From a checkpoint of a small transformer trained on Wikipedia.
Training: a variant of Muon for these matrices, 907M tokens, 6919 steps.
Each number is 128 + 24 x the weight over its row's rms, rounded and kept within 0 to 255. Layers, rows and columns count from 0. Numbers have three digits each. The size before them is the row's rms in percent of the matrix's.

# layer 3 MLP down, 768x3072, rms 0.105, rows 451-559, columns 1408-1535
100:115132129131172174111145152113150112166138087127164101128159092123143109152111069117106162136120199147092100139151138111155115103125101107114126119122173081167160139135123125122113164111157166144125149105085166183179145132137146084094081134164108133114138119123103093099099134095153147139098090136108122148129132125111094151107117102134121115178105119119106123153132156122103119150123
101:126146157149137127193162166136160113133147152114120131148151084168098130132122146103165127060090093115137101122134120152095135071149139131149139115139137142116105150145087190137128128126088194096132122120113119131153150137106121100137132118129092078115083120091131116133176113108140180141111144138134176142130122110143159107111131083121147164160174106119156136100114132150154125131119
102:134122147141164139135130132161142140192157120173143143127095125105134137120123116134171145113128131155147090136133122113126169090110158134122176148134145100071121155133132195146129125135130100121138113131076119139148089133129099143174137120106059124102123115143148130178111129165111064152128119129126107102157100139121126149145119112107160130125168145136109164125111115105152129150134
097:148149184136093119101155105177120113123129117128165081126159166115089176146109109123123117152171149131152069152110131156127110154122152173117121147132124166130103135120114131139126134156125115116104139141113133152143103125176126135108147108133117092155124166124147163121134112148106099075146152133131117139123128101091164126110116127138132111192183132140144155121118090113116131101123
104:078119147145141134135130147069120117145126125116129138119143152117117134149119176109133100118148126158125109127113098136138131109137127092131148098136108118108139131135130137118136136166127109195147165104099124161112107158138121115137136137113156148174144121103104164128145113130155115120143138123137168136146169111121140122119136129057137118107113109124135145102126130115088141148106
098:129075133111161142139135163138133140125129091174162159098107151135140129114095143119118106150147127078132121143136147131117138122156108134143100146090126142152170090105119127122154134065127151167155178118120139110128126101157111121127100169147123104140174158117150149118128156146114112118135183122103122114140142112163071082139124068165172099107103168099131117141114160164123122145130
098:132146146095169118135120159108112144113116137164107118124165106125154107043135133121137102150152093192141114121106136092190153136120175121160120120133084093146110087156119123105104110143143165159142088162112134127159169090180097168129134116091139139081122142136118110118138140164144130162145165142106081151151141113095118164113119134125088129115164103175126173091131074119122120162118
098:099134135154113107092132119127103122132124117159131102108100134156108125135098135118162109149097138163124126103091109171131095085131166135106170115104139110126109120112124202122148136150144142145090100152121164139126109114114156152119118137132116153175128124160090160100103103140153122130136164143103096144103140178119088152106116107149142123124129159133123114115156116161145119146151
103:085168112116134149128168134106126109135116119095129099122102129146149084111074147117148148182121050140163144150140167158133146108163110103115214137124130107128044138146089115117215129112148114121093113139097146128121116129175178180136133121126150119112137122163135163111086124146143117144169155121092126059144128106124121164137135146153093147113127156108150154124116143100150132153131
104:127127135077154095172103179110082110125099156195139084119120099184126066149146147169109140092092155165152121116143131135094127146161135097088151110146130118140134099090119096170130149112097131124134111155110145117132149176170143126096153138129128145091115104088115135145125105090171136137120151131132175133117117086094132105137155113088127117134179108130112132113098122127151141093159
100:153156137107110120133142085111118095168143106138132158083126135109133124139096115112117109121136100125165091119156100143147094167126128114172158101108126100090064097128159140108105143119151176161166131139139139131157135127129105168133109126111142162144109120158135120143117143117116105161118143132117096102133171126131097135163112130111085131131115147132094163116100145107089158165137
098:087117135150124107126106092105126103109125138115126106158091095126129098159095158085116107165130097114164147146112130106133123084148104173108113106140137122103095107114178127137151123133097152141181122116147124134185155116137116168091158115139105133151167131148115134105101129161092115116121140087113125133164111126128171132129132148123116094107138116146118132104106129149132115115173
102:131157132167140117158122150107120114100135121173079138072119141152136102101127113068115129101112120126114111107089102121099095150137103131135122117120147171144121117131154153071136129108134168121182173114175155163140090139173116116120121108097117141131120120135147165157128102131176148181156083114122107111157183103164149077139117113139115128087160135147143146128109138111091128104126
099:167160113118113153135117144114125133083142109106112127102117143085141108127142102142132146120109137143141157101136152123113104108108091111066137162129123142129122113112120121104135108118116114098132118123116129118145110119075129123148096136161156075155119190157131156105149121113152136161145069121148116139099140145117152118096153137115141110112167144141119141100130095123068114188142
101:101126133152121138121126139124110125088126118167136128141103131161093123124117129119119097166122104121137126069154129158119172165129136156113091174081133095061123099119171124145149105165158130118100107129132148157175080139136115102135117132146139127161111147123104161123117172118107090090085134156088116112137131122140108089075107136194121131114100140178128121124158129105084131110135
096:138142148125105131127149143119128131118171132133156118138153127116123108132154140154115147086096136129113130117071092126169117134124147148152139155153123117146160123123109130145126122131114132106169105078124125106129145124112120102111111134161129100155088108129056162134066092131129162114091171095115111118131110098104083138098115128123150126146121147102126123125170151127114135124104
098:129170179126136105187166163154138094128086139145111094147134110118143137150105144187105108140166109166121161101123127088138163106116113141153132153126129145111091127126156119110105110082102154125164119078115123119105113104132176163134154137167122114118141086109133147143123126173118140136091143103134116129170111173126079141140110100155143110127127144129151134117148140164082068108099
100:141108128115086137069149128173067106126122068145126117174165121157149084200106140134103111115152129104094118157119133080126104084145144128114101137114107142091112145137175150128139112059139119155119191135158105193133108175114107149131118111143130136147093108136101133142124109165190129167148145124176087151114111131102138135079120098146135136111174172101130122134121138117144112151130
100:162141130137135114096137171119076098100146122178118147132138138113132096142147107127121105089163151148147159091102155122113132119114077130098132123161090121098133088103072115149157119108086130116117150162136148138138156115108107162128120164114115110137138133132140092115171127109150091150091138163092156161131142130106145180123107145121104095107105111093173151135173163124099117105120
100:140122128117139161144131093139147136144099142156134144148106155116122139104104115135160108170117143098152138127167085093154143137127112143097128136113152128141120138134119100134112134075119105136148106159113128140102158136118143115139121142156085108124092143160134100098089112128137151123147118147148076145151165082129130122118106160145127105154122148154116184105112113115107115138123
102:098134082160095136128114145129133121125123142100150126091161172093103144100095175142141132128132144101118131100100088079134134135126119115110108129127108107117049097184094128077112086130163159144139067117125106174117128131127152168133147136166166139126133108132109157096122166146131128078131151146108128134162130181141128101166130117117117135113158171146115144132141130126141095109148
099:108085137136150139150117096140144150103180121068128117139136117145147180145123123109126138098140063121155141169103135152156154121101130152159095127120160111171137165141104121100129062133137110150115141076136145115132182151118130180103127111135147095186160127083168081163115115147095107129196151107099102107100124132181141166193125115129140090167126110085094116161152127071114169146165
100:128100135123154166135116087137153146147152149142105104159100161079158170181147132165133135166077128127106140171157119097127106096097136121122096106149151086127137119118082088097139110127125094135141141110127142125152167133135133149117165092085111128149069139107104117134124104148145143162125142161132181109092139120104109146123123079118123139140173114093080149127154156103124164127139
096:061110134126087109122122101151122132134119130112136105127137093112176109102128112111089121120114090128137096141120119129123148112150118139132151115094099164119110130123094133092109127106112127130139150112098139090164118129145148185161110122150091103120145178111131172162113103134119135138112130171126142141134105112132108090117104143121109096112143086114170162098084111164124103141126
097:139153128117113102133139190134126103139118122144145157116141120153147111137121151139160136115130125152174168109082101151093160135160136205105126132113127124099086124128140126135175126106166163209163164148152180111142117166119162144073073135085118157139113164131129106116116143170084128136129139163131118103090123088126110118127084094137124143104134126135148106134130089087129141170163
094:128143123140085151123126113151126115123127158129140097128119118139178118128116100151129148147110140091122134111120173143110139119115101102134151196106189173138126165158093129122100143103213126126192142113118159094136122120106065121119143092114142120125122160146161124117118101150125147164117149144094108118152114127113086105131108133075129153107124137163140092162107126143123172149142
099:169136108149120138163110110120168172095128119124100185147083114121085108101132127168123155115159111149103108118169088119089139117135118171073084133097134101122116137115133131162135146124107112144168148089103134135135139160132127126136140142123124150165113175120174156110132075146121167128103121154126136153115089136121120145106138124114123103094106178166114134110129131094110127149119
097:144123080102168165167139072136191096121159123108122083112101113100159101115135109115158075143171140113134165148099159121113131165126130084116168131148151136124120118104148107143102158058137090169117127149147127103145101136128148136103099113102132129142160146104085134146128130144175162172121147140152127155117171139121109086124115114126143141127145118146181158125102065158142091149124
101:096163127130167168122123147149200114138140102141114119123153098099145121150120133115147114145101152106129112120103120114155099103133120150100128152115127150150140125115137176110111153117129082115109117127161130145100182099138134138138172145117112123101111155083149088131083105125141125134114164165116134161132159115122094105111150132080141093112141119088123121118155154189125113107126
102:139103161104097084096167147107108116106131132106159156126108143127120100153128152101119102139148140106145080103132125098173089138084130193099176112150168130136087139140146077143083141089126125131123104144113086143150109096109089141145133152125124130112197101148102093141139160149135149078143138128170112100132120116137140143124127116119123063129129114121124150108093109138135132105177
097:118129141160175093119168160138106161120157144160091139164160144104121126126136126123131146119132160113153090153148143079101104140164136117122160107115102119116130157129146103093135167170128126163187100146117152120119091107154125105107139122136177119150154115127103116090113103088125089126124093160114084114153151090121120162120140144107143123111098109157125087106133146095104134119149
098:164156132118150138108137128148154142110152150117123129110099090179100120080149145077087107116127110131128125165066125140126144141122095128189139137134113093149093178130104123111094119137127116104127149125091122144110132143124116127160121181144149098102131120117149144139134144114187108117136174088124096143123145110119142117112135132184129097087187103114137105123081137127120168141127
101:166148166108122087145115095114147146133106133075124146130150098134099105045156128103124126110139136138120140122139161142143118114190099101102124147122109110133083081129139158123172109130178129129155165123154160199112114108134111117165132131175171118158115142150171092092119104094148071156173119147149123106136127092122168115152147146068149102134131176134156157090167160114084120130164
099:181084061089129118143134122155114142109155139136093165145110126117146122131127154117133120138092119143133171106103120136142131090134161144106102131145146142168175144139152149108096166059123118083126135135094133143173107118103100123167098149127121152117159135088125170129094116108121152104141147111114157087133137129113104125096124159140139112128143143123157119154141101174069117074111
103:064139116175127088121135128085098132143112146120099144096104122105198161086152138144118129076125133190120125111143110150137120136107110135115165152109102088134172110125093152138146147119096104155181106130140088171127124160166186137136115125118128120117159121135136172120127163133180128074137132110103124153151139148146095139144113155107134141116099122088152127097187110115133102141158
105:168143142127151124167145136144108142166159125122147118119111161139114132108130127143129097111134161140161184117131146131086118117133098094105147116108140125118072146136072085149104124130094127114189127146122112125109097133129115100128140139139129146095124139120125117129132150131132178122111140124108128119144128130130176139130137129106114138104101125155120144082119106115128106107128
100:151135117150126117114135135097155108123174108094160145114131130159120128138157129152099135087175154155101143134105127071149136123137122129133116138124123159163122125139076140143117129120107157137155109111115161129105135147133141085090113138131109096131129110121150145158132136106091138104140125107140061160134117151122115149105117153094127110133118124101108179133115167156110116123143
098:158123092098173157141109123119174140134131125094132107125124117137139138153171150162155148131121120174150123118109146139114169113124155132107117130127139155113123119131129134168077135155168059152087158115137148192102107121118130141091079139150127145140147084118106120129067103142141170071119154105105170103079131074161122116143137128107078160133087144129139128096117103105135126159130
102:168110101154160112136130121123133151120101111124119172135142133111127144117103110112138117148111097136121112141114153138135108113106144094117142088155137129141110142142133167144144131148110110172119126147091131098156139087122107148089114104155119174118125140159121132144110153178131170119110098138166112099127160137120111121153139089098118124121157126155095133102154114154114136089083
102:132138155168145120102191133139148127154160132112119161164144149128109068154133115128118133128140153165136133119104107138148111145112161135123135085100114117119090112100145132134125156116156132133130095086112122141204118131171101176108117136138099129073135171106126110136161173147153092187147130103139135112105151136128127121118102131128092123081160130115157078093129152085123102147106
096:094123115122105138110135114170145145141141141155144134155133129103124145086119073118139142141127174177094111139090145118146101117138112159158149166120098101131140152110123107130130123131186117143117131092104178137114120194134120144153107118149103133185128199151109130156137119089099145120165149130128137108133116150159092153170105154146108100159172138106136148134111119173129135120151
101:111151140127157129102143122151159128099162103127112077155121131157102102117096141118099129136170150123156130107116115150108125125130173164132060154177148110124136116137132180145098164131146124121138118136149133135115144131133096084118091148139089167139101153127121115153129109169133073119119136111152177145136162106126143146131128127087097122126170120140113102113093155137140095143136
099:119118122188150099133155137138106154127136128127126099124101069108139146114153135159125141143078150122134090139109127126144160128134143151098129137149119155188117164117115128100118168146122092149128121162112152131099109135138161126101167116128145139148139125140111104133117122150126164149107135159137169091139138141093140144132107113149114152119105128093133062105111055100133157161097
099:168184131149149163109140138160159117103115127095141087122129146127182129196095154114137109151104110113165126097133146150127133145110144116130153115118127070149173108133169125114094166116119150147126112159137147140113143099155138148183123119124132114102120138132112132123175139162145116114118105129150108116163132178145108122071085091114132122163128145168102101122139085153143133116090
106:138108108129117167132141127105095111135140127105123174113110156095144105140093127098147118148110131134115146108116121125137147150197136117089131124095119106146106090111150118143103152176119178151125162078124095141130129122112160060096152108113110121117110078140153150090111101147134154130149102145093109122128126145128158157096104121132121126158168142185130095136111151107166113150115
102:109127125109168151182119149162134133142116155132146120121132124145088137173152118100097151130124079145121134160205132117142145137096139092123143123068108161081135151147107149154122168183109109077135141115155163105133149137144173147135125147114141129123087120115163116105119111159161135137150097137100095096138143129111121169126093088124109126117127125126101086147145103118111137118113
099:119156080124102130130128095150129158101144099143099150127114162172134113137109150103137151098103154159124127109135156140106097114104125125127129189110154124122119132075157073159158118143109125184127109137127149137102141174147116129164116131112136163149131103132119181098136126165122177143168172122124127116063114150096192092136154111120091115107124118153135114146115181137146173134131
100:132139143144139174113136072107138139129145088168113138169084098105164139138143119124129109132058134156140135104122133137159133158146124121104120138164149110100114148145137127146119104132108149117082114178124153152162132149120139128120159120125106135164128119114117158115069104130067153130137099139102144076166112124169105115144159141122095136100177107084165121132123117101130171106127
100:125120108137084073108171105170172079119148119131120138097178145125161093104129077154107162101094139130126133151092114138149130113113099094133137120151148136119095144144151119121108145153106129167176148114141136155169078143147093133142119113123153118133149120107140128078126133168160142158108173150135137142139122081136158134138132130089111144093108164058158129120095108151106120100141
099:133131131129181147155131195110106147132079116138132144085123076104087089140180147139128151183151117129146146088160146120111118111108090124091185108144106156140133094093118137134107138129197149156145142113103154140143139139122166144096154125147091119157099162127137122143129095140115112110084132142144103099127105082099133164137133116106141175059122135108124153109095138162159127124111
100:117129171102143129101112094141113107129118153102144153109081156108121153114086102055118140109098131100080174113102133160104156171119121104134114143155143130080153143147150107147134146127087097121116159127133128095116147164095134166155111114136124158168152139135130101130134156132160134130095108119100107120136092114136139118092154116133145127164124178128130181134085180096163153125111
097:113140106103114157096166134105136129155084141133180112113093103119152152087110134121125136117150136112126121136104129121086157122131104144122110130103135143164153150153161144122143177169116090147115091138130103150148131142143066148128144136130076141120108136087110102122144150132134115106108142124107117157130148144121111134102106145145117079122128130115144145121104091114150141123167
100:136138103153074116138107123145155148123117134119147132124090164147153105140097160134099149177103147092108117133131119180120109155138130074132133149151082079154107114160120145148133114160088139129097160113131070130121126110130108073107094101139168113138140065089116091120081154151159099145093146155131116086139178117121134104135196140120117121138112141144107130142110137140127108147152
104:133124103102161142120139153147094109152114132079182141082156147155142121142120139119124127103140133101122120111117151135110186131097123154141092097142141140143096143096135109166133080163107130142131122126157131094127161097136138133115111114106131108119111132081088125132142077143128122098064153114144127119143128157161180107128143170114140097133091126161080127166104147123127140154137
098:109155125142120121148131105103160157130125163105093143149123131095147089080124159166086144145114104098087150140135129131113113111125169067135127107129116128132125136086144147125125087174135089100114145072141184140169154121118114133134163100147126090134144140136108104128090112144154116119108086086119097107144182115121114156159101134192094118137125123138147111149145139107128120105120
101:098096148154080131129187112126125156170123121108115117152131126171155130146100129167124123127117140117153146099163146111101090132094145171125126107180150177097153115121126151120110124145126113151148129106115119153143118155122136135137132114137109135095143120106158119168127111091122131125107158172125164120090114161138129108135158114106088169164118131150104145135132116106172184110102
100:075142138098112110142124122119118126120158123124104111172133145119109119108102131145144140126157100116125141155091070112150095119127134162134121133110169114128044117145131126095153140118132114149116132098094145122105124161084178132098127134131132115087147167102120121156136139103115155078117089066128076104125116117141155134123136136183101165072167115133131119143104144137073129146147
101:085135081154104102147122117130119158144131120153117181149100113090172125141109100159142113123118118113119158134131122130115119141135135109135078095131175098157130148113140140131102110108148102118132071134121123110108105108156175157123105115124124138142141126104164105102133193110080137112094098167118136151132114082107150117098153103120077110106098111164131132133145140149102162114128
102:122139153155145149089134177133164110185136138143142094130166138133134119151112108105133155153113154115113106151098158138135102109135166119129109144116107161124136172102172186215176110124107102169108112128129107095120150073122133114137143137137165114171150166118148127146079170116156118125076120152144150123139110166139141160167145104117160114078151113125148136135114123145121176104120
098:145086159143126133107122148137113153151109101121126102160147106094102119142113106124133112125116124114125136180134095105103154107183129190169119107157119190157116172094146131122132135081134116131145150124124157144121121154150131103130083117095153086133114169101173151119129126101129123135144099136106081123146144169172095099141132122090106148148155098138109097113112190156137151125114
102:144118106107147114186106143132117114127099150168147092143128176114128132129123166142124083135149143143126178107124115149121108121130103122115116151144117167105101139121113151112145113120127136189121140058163124168127118147132168135087105112101090116148145142113165094183140148095127101147092140156134175107142118125116097094115123124056155161143140140120139113107106089129094141126133
100:144119115181102100119078152137145134170109119082151123098117126173133100132161083096158109125114117151112144152130125108130098120115114098164148118159119141134164074094160108118149136109149121111177077124137101132079152135179113086145072150116096110089125140119127106111132160154120069148086158112104090107114146117074146127125120134155102157152171162094137180109149140090099134131132
102:142144122088106082162150176110147169114153128101129141134125115150148200099153117164091173143078109136177137122151132129119098087130153113144087097164158127136136134128123117141112119111144152113100136156093166115146136157163121143097141108105133131174133144092095115115144145162143136147169193151111128087127116155146114093141100135142129111147124110142126139168112159143148152144074
097:125124152092157143055143128171142108174146169082128150129144130163173113105132174157135118182159131116141129134160117108136153124114100119129100176148118113113130124163100128129096123139119113129059105100135155147108091135153151145143122107135139110144107140160090153110117133137119138130097103160169134136112122129135126150088124135135087118128107115098182098133105107148128097106108
101:075104144168101098100113134112111118121103114094123121118146110110133138166080154130141141149111155138134115129135073144113168117139096142167146117135119129153134137145153137105078140098120131151105138090156120169144150116159095113152115144132105105161129107175139155114125152148090140163114111112118129121151131135137157137104114120125118137108171137135166094162138120176142097122088
101:167119153099144106142142143150128163135110108127131128087114102134100120100151166111145147107187096116165107120104143102121126168120162147110152141136092093171101110128107129157103117104109156132121160091154115123105114117146138142115108119130127107145088090092127143143126119163086163139090114168141089128123138150131145150136096145108145156138110100109112171130100157107193159182117
100:120133125129154116137129109106158108135137126146134127147137157133121153121163128144128116124128100104102153118159120081108082143091142115106126123133123136129167128139140071115125131138100114103098128165111129134156148161079162140107128146114136128142142171142164109120129106117124114107145110145136139119129174092107116127131121144122144126103123147110109106128118104100153152140136
101:064104090151129108130132137134092120155162166124103106160125155106113101119159137097144091106098131129131075096120121113112129110120158112142154117150109099094101132108164101141094064096131139124125154156167145144123090130074123095123169101133093144129112108150075127082107089112130054157133148160121109098134141149126124097109161145104118138121130106110178108124131146137131138105174
101:153121157124161155147146144181110108093121093087110128140126113142110147171170104143129121142135091115130096143147125094117156132133138136127143145104143109140132138088118159146135113106157047108139078138143132146112158086131135089185125113105095161097091120104121129151088089158120120131126093117142163134182160100123123092159108089131118120137126149149101123076136126155115119141105
098:132142113118125130130105096110119161115115117144119148112148165090126143139097123144126136121126104082103115110115136149144152131169104146141133140074120166117102081129198087153083129157161091096128147105141118128097150127119134128146117096087135167094072078113149137149119089152139168126134152133085181099108145149130101141109156137120121130144135136129132081111136103120157131181171
102:099151130113169133135135139109190098059092186143140124125166106127119142104141201126125148130144108152126112135142112128152143159145137121149110151114111146138132135134130129149121162127129175131127123119142119149142152132126101123110127117169092109111160149136139098153132097118152154133109182082159148104148138107151159132132103168121133105156083135114108118113081113127148146162092
101:153138147125169178139125155105132124182118146117098137119104110143156148122166128139137125108121167096140078150176113140112098119159133157157139103120153121122147139097096134101188125108204142136156097091115100077093162096111150160137127100130154144129123156147116155088114145125128134137108171160080143129123100143103135130153122105151118139151102070131082116122171155128066135131144
101:138141160093097129161123138059148159114104099133126120152091097094149103153157078146112064071112152107096142137071136111093130108105159085090195096135144156088123124127145137135146115076139149100120160143126090132122143082125144158098141148113148092112093097118097143108099170142148114125106093083119113135151102147085155130086120131069140130114141097119106087142121161097119103156072
101:111105146082128131139111140144103120118120129125090103135140096101143168133100124176127130148101156155099103102120144111137173101105129102147130141158141154101150147105185119121133111138070096154078160137135136108159102159129098110130122111075137134146097106162134151123136117161153145125097132112105099120103125113141134154151107115194118100156124144143120163111123152156167124147153
100:147138133105132138093121131187140127149107145135130145096110116164087126131152095136083131189133123114145140146116148135096112121123120133118127169147106151108127104114117143104171170138119083165127137165120143188127149093102148142139118136138105062085109103128109186159186093089121159130123095133106065099132075083133142182146166149119128113100184146117127178086154120145137116148098
099:114144130092133139165120143106139107115130139117122123087111145094093194098147085090122137094120149132142117135149126125097119157171134167122155155109108134124120161149107108131184125163125112145102158122151140121123104147155112122106127125085123109122155115127116114120116096111180173144137132067118136145152142124086110133127121144121149133156117122096122135127067121165151128128099
098:135126113107129119129129133131164173101144104116140152131146132167159143102160129145117144100103112145113125098149155124128155127087101152135163124136112114076153168113157126141152091107112135119135126120136138087142112087113137158144128124092136158125123161144151092137113189120178116144202137118149087137100125116143110109122127146118097121126138157106142140129127135122154150127138
098:181118153134127155124113146168103150111154134128117153153135114163111134118121115160109094106135116129129127145125151133112142070107150169149123118095164119129127109147096105140132123088100114122131136139109114159147141120129152171126122156136156111118118130145094116156130171114132134103117091091134152105133126165122079150133130176129153119101156121084177123151110086161106089111152
101:129172140106125157090118116112157092122154198129137094155094107148112105148138114150100136145098172166121125131100126138148112095106152158144114116152144119118147145138151104148153113152107155092137130104177148142137151123161108139146124131138125133146148100136188137124108150119151126161172114141085120146096089123142116143169077109135133117127152085135107132139127137113161144123091
099:139119138128094131135107103135156105149134105125113120155143125114115134117125154094108131189121148135125095175143146168134103162135173126120100112128148092136137091081120099136143143131159141160106131154119136144135140128140125109123136179078129108165087129124109122157147121126111103134158184163173140148170143148107122112123161107133151121157108144144077145102126159117084132147125
097:120143129097065160144143108143112125165112122169134123157135149102164135118112183183172133152153125134155106119099097092147121099123155132138092099117132153134156146114117103129148092197132142102128143121138150093151167124107129163135133126132111135151152123098110141160155162149136121121093092120103150121142163129165113117148139131104129125151109130165154130100097105119150116133175
100:128073153143123123139143127118099103147124149169139119128089108130143115148156110134098117143095113162071113118127116167149189158144132126145129148134142101147127137138143120149139128109118127119110128116163131112180099120171128118149143158129170173109172117162114150121134116128149108162139101129158135162125145121145144137122119084105131170148157121172122152152110125134172132122135
097:089126118098098087170130141138123093147090113149128135142152145075100094139152087151105112131133080147107165130132102119135137107154128134074138105121111151143131146131108122128096120115093138148088118099173096138119108185139131091136149141088127109135137123152123126120078152146089107130112115147142135148097106109166161103175119130175121090149114150097153128125130148146115117144109
101:107139130151128159133093111138141108106169168161149091131046106140142176161127131138157072103168130140083127156151139146121139129152132120136119120105116128141147107128121128068136139140124147175139152142094119136106070110128144126118135125105101110109121135097156127148125141134084131149144126161145120106147076109134106129157103127160166139106102151151153143151119152172102094122164
099:130153160134125109153107099108088123114142110072146125141086100109108170117102146088117150119127121099126081120130110102170131192095088184170112134128097130103141123085150158141127152139141146117130160146123133140160154114147151147153130139115125129124105124172131094142088154093084127142137142104127136128116117119132166136134099137103107104107142107109104105119180113131136133141126
098:149080161123121151069108126095131101105182155155147126100149127127118174169156152125105108134142167125139113102138161140086128152070104097093174116132088156119099160099107141161127148059145161114155117043158102086125152125155179117145143111113062134139138133105135144122144191125130163092107102081122156092112103151168129159130144108143156133105148109101078116144134156141100159128124
101:136117119090129118106074128158137111098167118116134156159115145125130130163108092103073113141177139130109132135109142156154123115134110117126110110163139145117124138141144058130146055151110168143115160143107124181144116137150143131122160124173115080112123105120156153072134142098090121116127194092163137100119128133109135124123132121112117107125133186137119147160126124104113157139131
100:124167165141128133138110120131119145103153138090125121160122105118132127152119109151136094114149099122124083156106110152080074106120135109109144160131144108120122109085176141115077124123134146148165161116155116153153130127124109140161131132140146136158147103121092130103144121157114135071140137155153125134139122120141110144131139104118135129123119144146155081109151148142118115080123
099:187132140149117126104125143121123132108086157155148131112104119155137181137144151062139129116144130076135141164114127166085160145135134103162153093123151163076141139140153100120119118134155170144117109135129091158155119156131101095125126136149108120137162102141128145107145127157149142184127116148159181148130110078107092132119133111137138137191117107132126132089143088160152103122161
095:157155135119144163122132119135140150163151143132128072104138135152113139123137117105130146100122119148101141129143170136141147091108170156104139132131094149143119088106127113161066133157174166136117167139130120174131105124114149084117150150131115078121116105120136107098078154180100075107137147080139136098089119137082121136150163124140134132128155133151195156156145157116158151110118
099:134134147161132116123150127138173106121126161127115116127126084136086113135141122133127137156155115139111176098115116125135106118110100076124096114115172108165087124066104134129108134062118107094143138124126161123122150157157107118117122116131139136131126083126141083085140105115135156150110146124129115118132147118112137124143140119116127135132082109122123133169152117130134140112175
101:099069117196149112073102142157129123118143101078097108145118143072091130125135113155134124130138128110141114130122117083148165128078122090153123122140123156098119108131121104125131121124104106133125176130138131088141121136087115115145090131135132188171104135132141099162149149141142104125119156124193130115172164121099169083161171153150160092116150110140136114134093155110131117110142
095:128088133096133141152146138128166166143133079124135131095139119083098127108136116154129134145153198150156067132139165172105112104140155173107175106117165158167123115154146161109150133165168134120108102161130148128116106128124132134089105116104154128098129161105140081135174123097145096121137131102101108131170111143148181128138168131145159107131123134086116103092157134147133113161113
098:109139153138123145113155139111144146162091137105157083109152187126136145123085083108124085127079108111111140130147130166121126164116092110125132108111132147136103167071121143146174114168116114129135142191141086123158152103129131132120126093129121120115093136143095118180137113116183192145176133113113122141121133147113097125161128096121091121107079128088181135133151132137129111102113
100:111118167150117152114093125139175160137146094103155088161159130133112102088113140118124108110147119128137097124137153112126110097099132148111069176157121084129141107147075108173137146136127155140104119114123132088102137116098101109125143110139129120107133119122130149149117134157163121140145113147137145105163174075128114129082163112142129132139122151176156138141121146114104125140090
098:142123111132095125150153170048135080134124130108169154150169148175147153136187119096106141177134152121121142134157091126134154123131139118145095145144143078091125149151090144136114132137088121111126137149146178180100147161156116121135151167127127097151132140121132139133098132128145140152109151116118126138142118129124070125130151135124141114080185154143132106090151114132157096112116
098:059131149111169149127102096148100111178088183118103143083084113131102076114135128129113151129169134107108179103103110111115095098105080122119144118134116142130094143110145103156060126131147162171156154083124187105149111130154114137135133106097095141092107068122079113149139110174119136097138115126119073108077133094154134172146124152133129108125150118109135099158122117129147124167105
103:116146119125095127147150148151147124091106107105083081121185156107121156151151140087129151081108130192132154122131116141127119092143181108095146088126153159082075123185136134111075118154095141108143124143098169112117140120126129152140124162147116102114178168106161156104123115161088099092124133127156123127101102160138140159101156109154101078098151161164142104119113155114117065168156
100:168161131146157119140182116129116135132116114117146136101119167139158145122093130139113080103130137115132149123114093127062122080148126110108136105112092146147140125125166136159158149167123174105166155121140134112178119183138117096155130101138163167112104119131100112164110142156135103170138147110126160160162138126152159090146106101151098148126098130119147067129140154106101116152106
099:096120125126099068087152138119135103134139116126128130096169112136123141153133123096160075120179121126116112105106128138168094158132147137104081203102169103177135117147121120126117149105105094090110136137125100072091154171139098149124144146131129138154118139165135149134128119099128137118097132116166144114147161134095112105122133093125137138156147138127129100088110098082144103113105
101:140145108104131137078132157111115138116155100088123085125163109109149142113126109125118108157113123143148094149143164082125143131171138097115096098115128106117138130164147121138154117151099077194144191154134115190075130131134138169162137146113107129089123096093104057075133143123181127123052110154094117132116127106171110100140168140117111101139083150127143088181109129126116116115124
098:130122136122130117154175126171098131146094138126097143107091126119138132150103120151117118147081090112151172149123136125127112137085126148111114106141129134115185128153159109140155074119098120150089156131159137162165117104107107148129127101173120106113148173138121091120113123115143120161136120112117153128133116108089126093119056112111133163120129133116154131164119110137145105134125
101:063142123112130110100111143123151111095096128137101131156173171110138121123089109107123167119107129157158104120128127110124114112165159109119096138107157113090144110135075130116101127095146108154154107139164118151110153177156113174076109125099112164137160134124136124118094124118102120123102111158161173099140121116140113157131177175147118114102109129079137109135144152108146144128150
097:093152078108118083117136127142158112093094131128163158140149133097118160068128154146149145118088129107128138141107133093096143136147072113105178124109164123107165124117171093148111163083124116096146159127134120150132168096097131114170150172145072123145087116091113114100116085136114147130104134119108141124120158109124146175119155162192109143106118105089122125120088107132139118125135
099:110144113107149098104114130166130106133115117079090154157132169078086139130123099130130121191103084138127104105150109114150116145090086130120111114156133108162081131153157126157100088098130109140091124133083156109141110124095142130105118126151120121135120112115131109121155113123118162080158094166146156124083119168146116118155163120151114151099213120107149122091122145125116157174102
102:169091134107136156152093107112115152114092193151152154108164107155104131146157139081139122118122102135158121126142104128137075092120133129184109142114139117129122127097099120128110114186164143136127140091116149095150151103118100125135162108146121143176097095110146096113126142094127098116101150128158113120099123131140080133123103136133127150065091156110131105145112103085187146102164
099:135122092151127150126141165147111122112151166146098144146116140116123158160138128115118105116110166105171180116144147150097139150138129176164126105106118173103118145102174128136173120127144122128149132126127135111130126179149126123151140097150161139129127122137104137080133133136156161140127118137123115150138091138157139182159135166123186134102111125137121131112101123121124136134105
102:164099178098108139101135100140159168121115113136131152112066087116112133119144119136069157103127158110089105120143126117141166135129102125131092093143127126119127126140114124124112131118152143158157091132110130118104135124169161167162148050156151131084112132127103124128106203123145091127064113137118153103136133094122142200112092150143137092108138115120088153166156118080111133100127
098:113106142130146107117134143148152177136129137107145110145105145123127139149153133175075099108122150112151097093119115119126078106082128112174166101078127124135093089131077142164105145101125118156129143129133168144135131154142154137155121126158107123167135130140138165150115136141115115132108136135173169115146143115129103154125076114129074106088135104111093130123106138121154126160122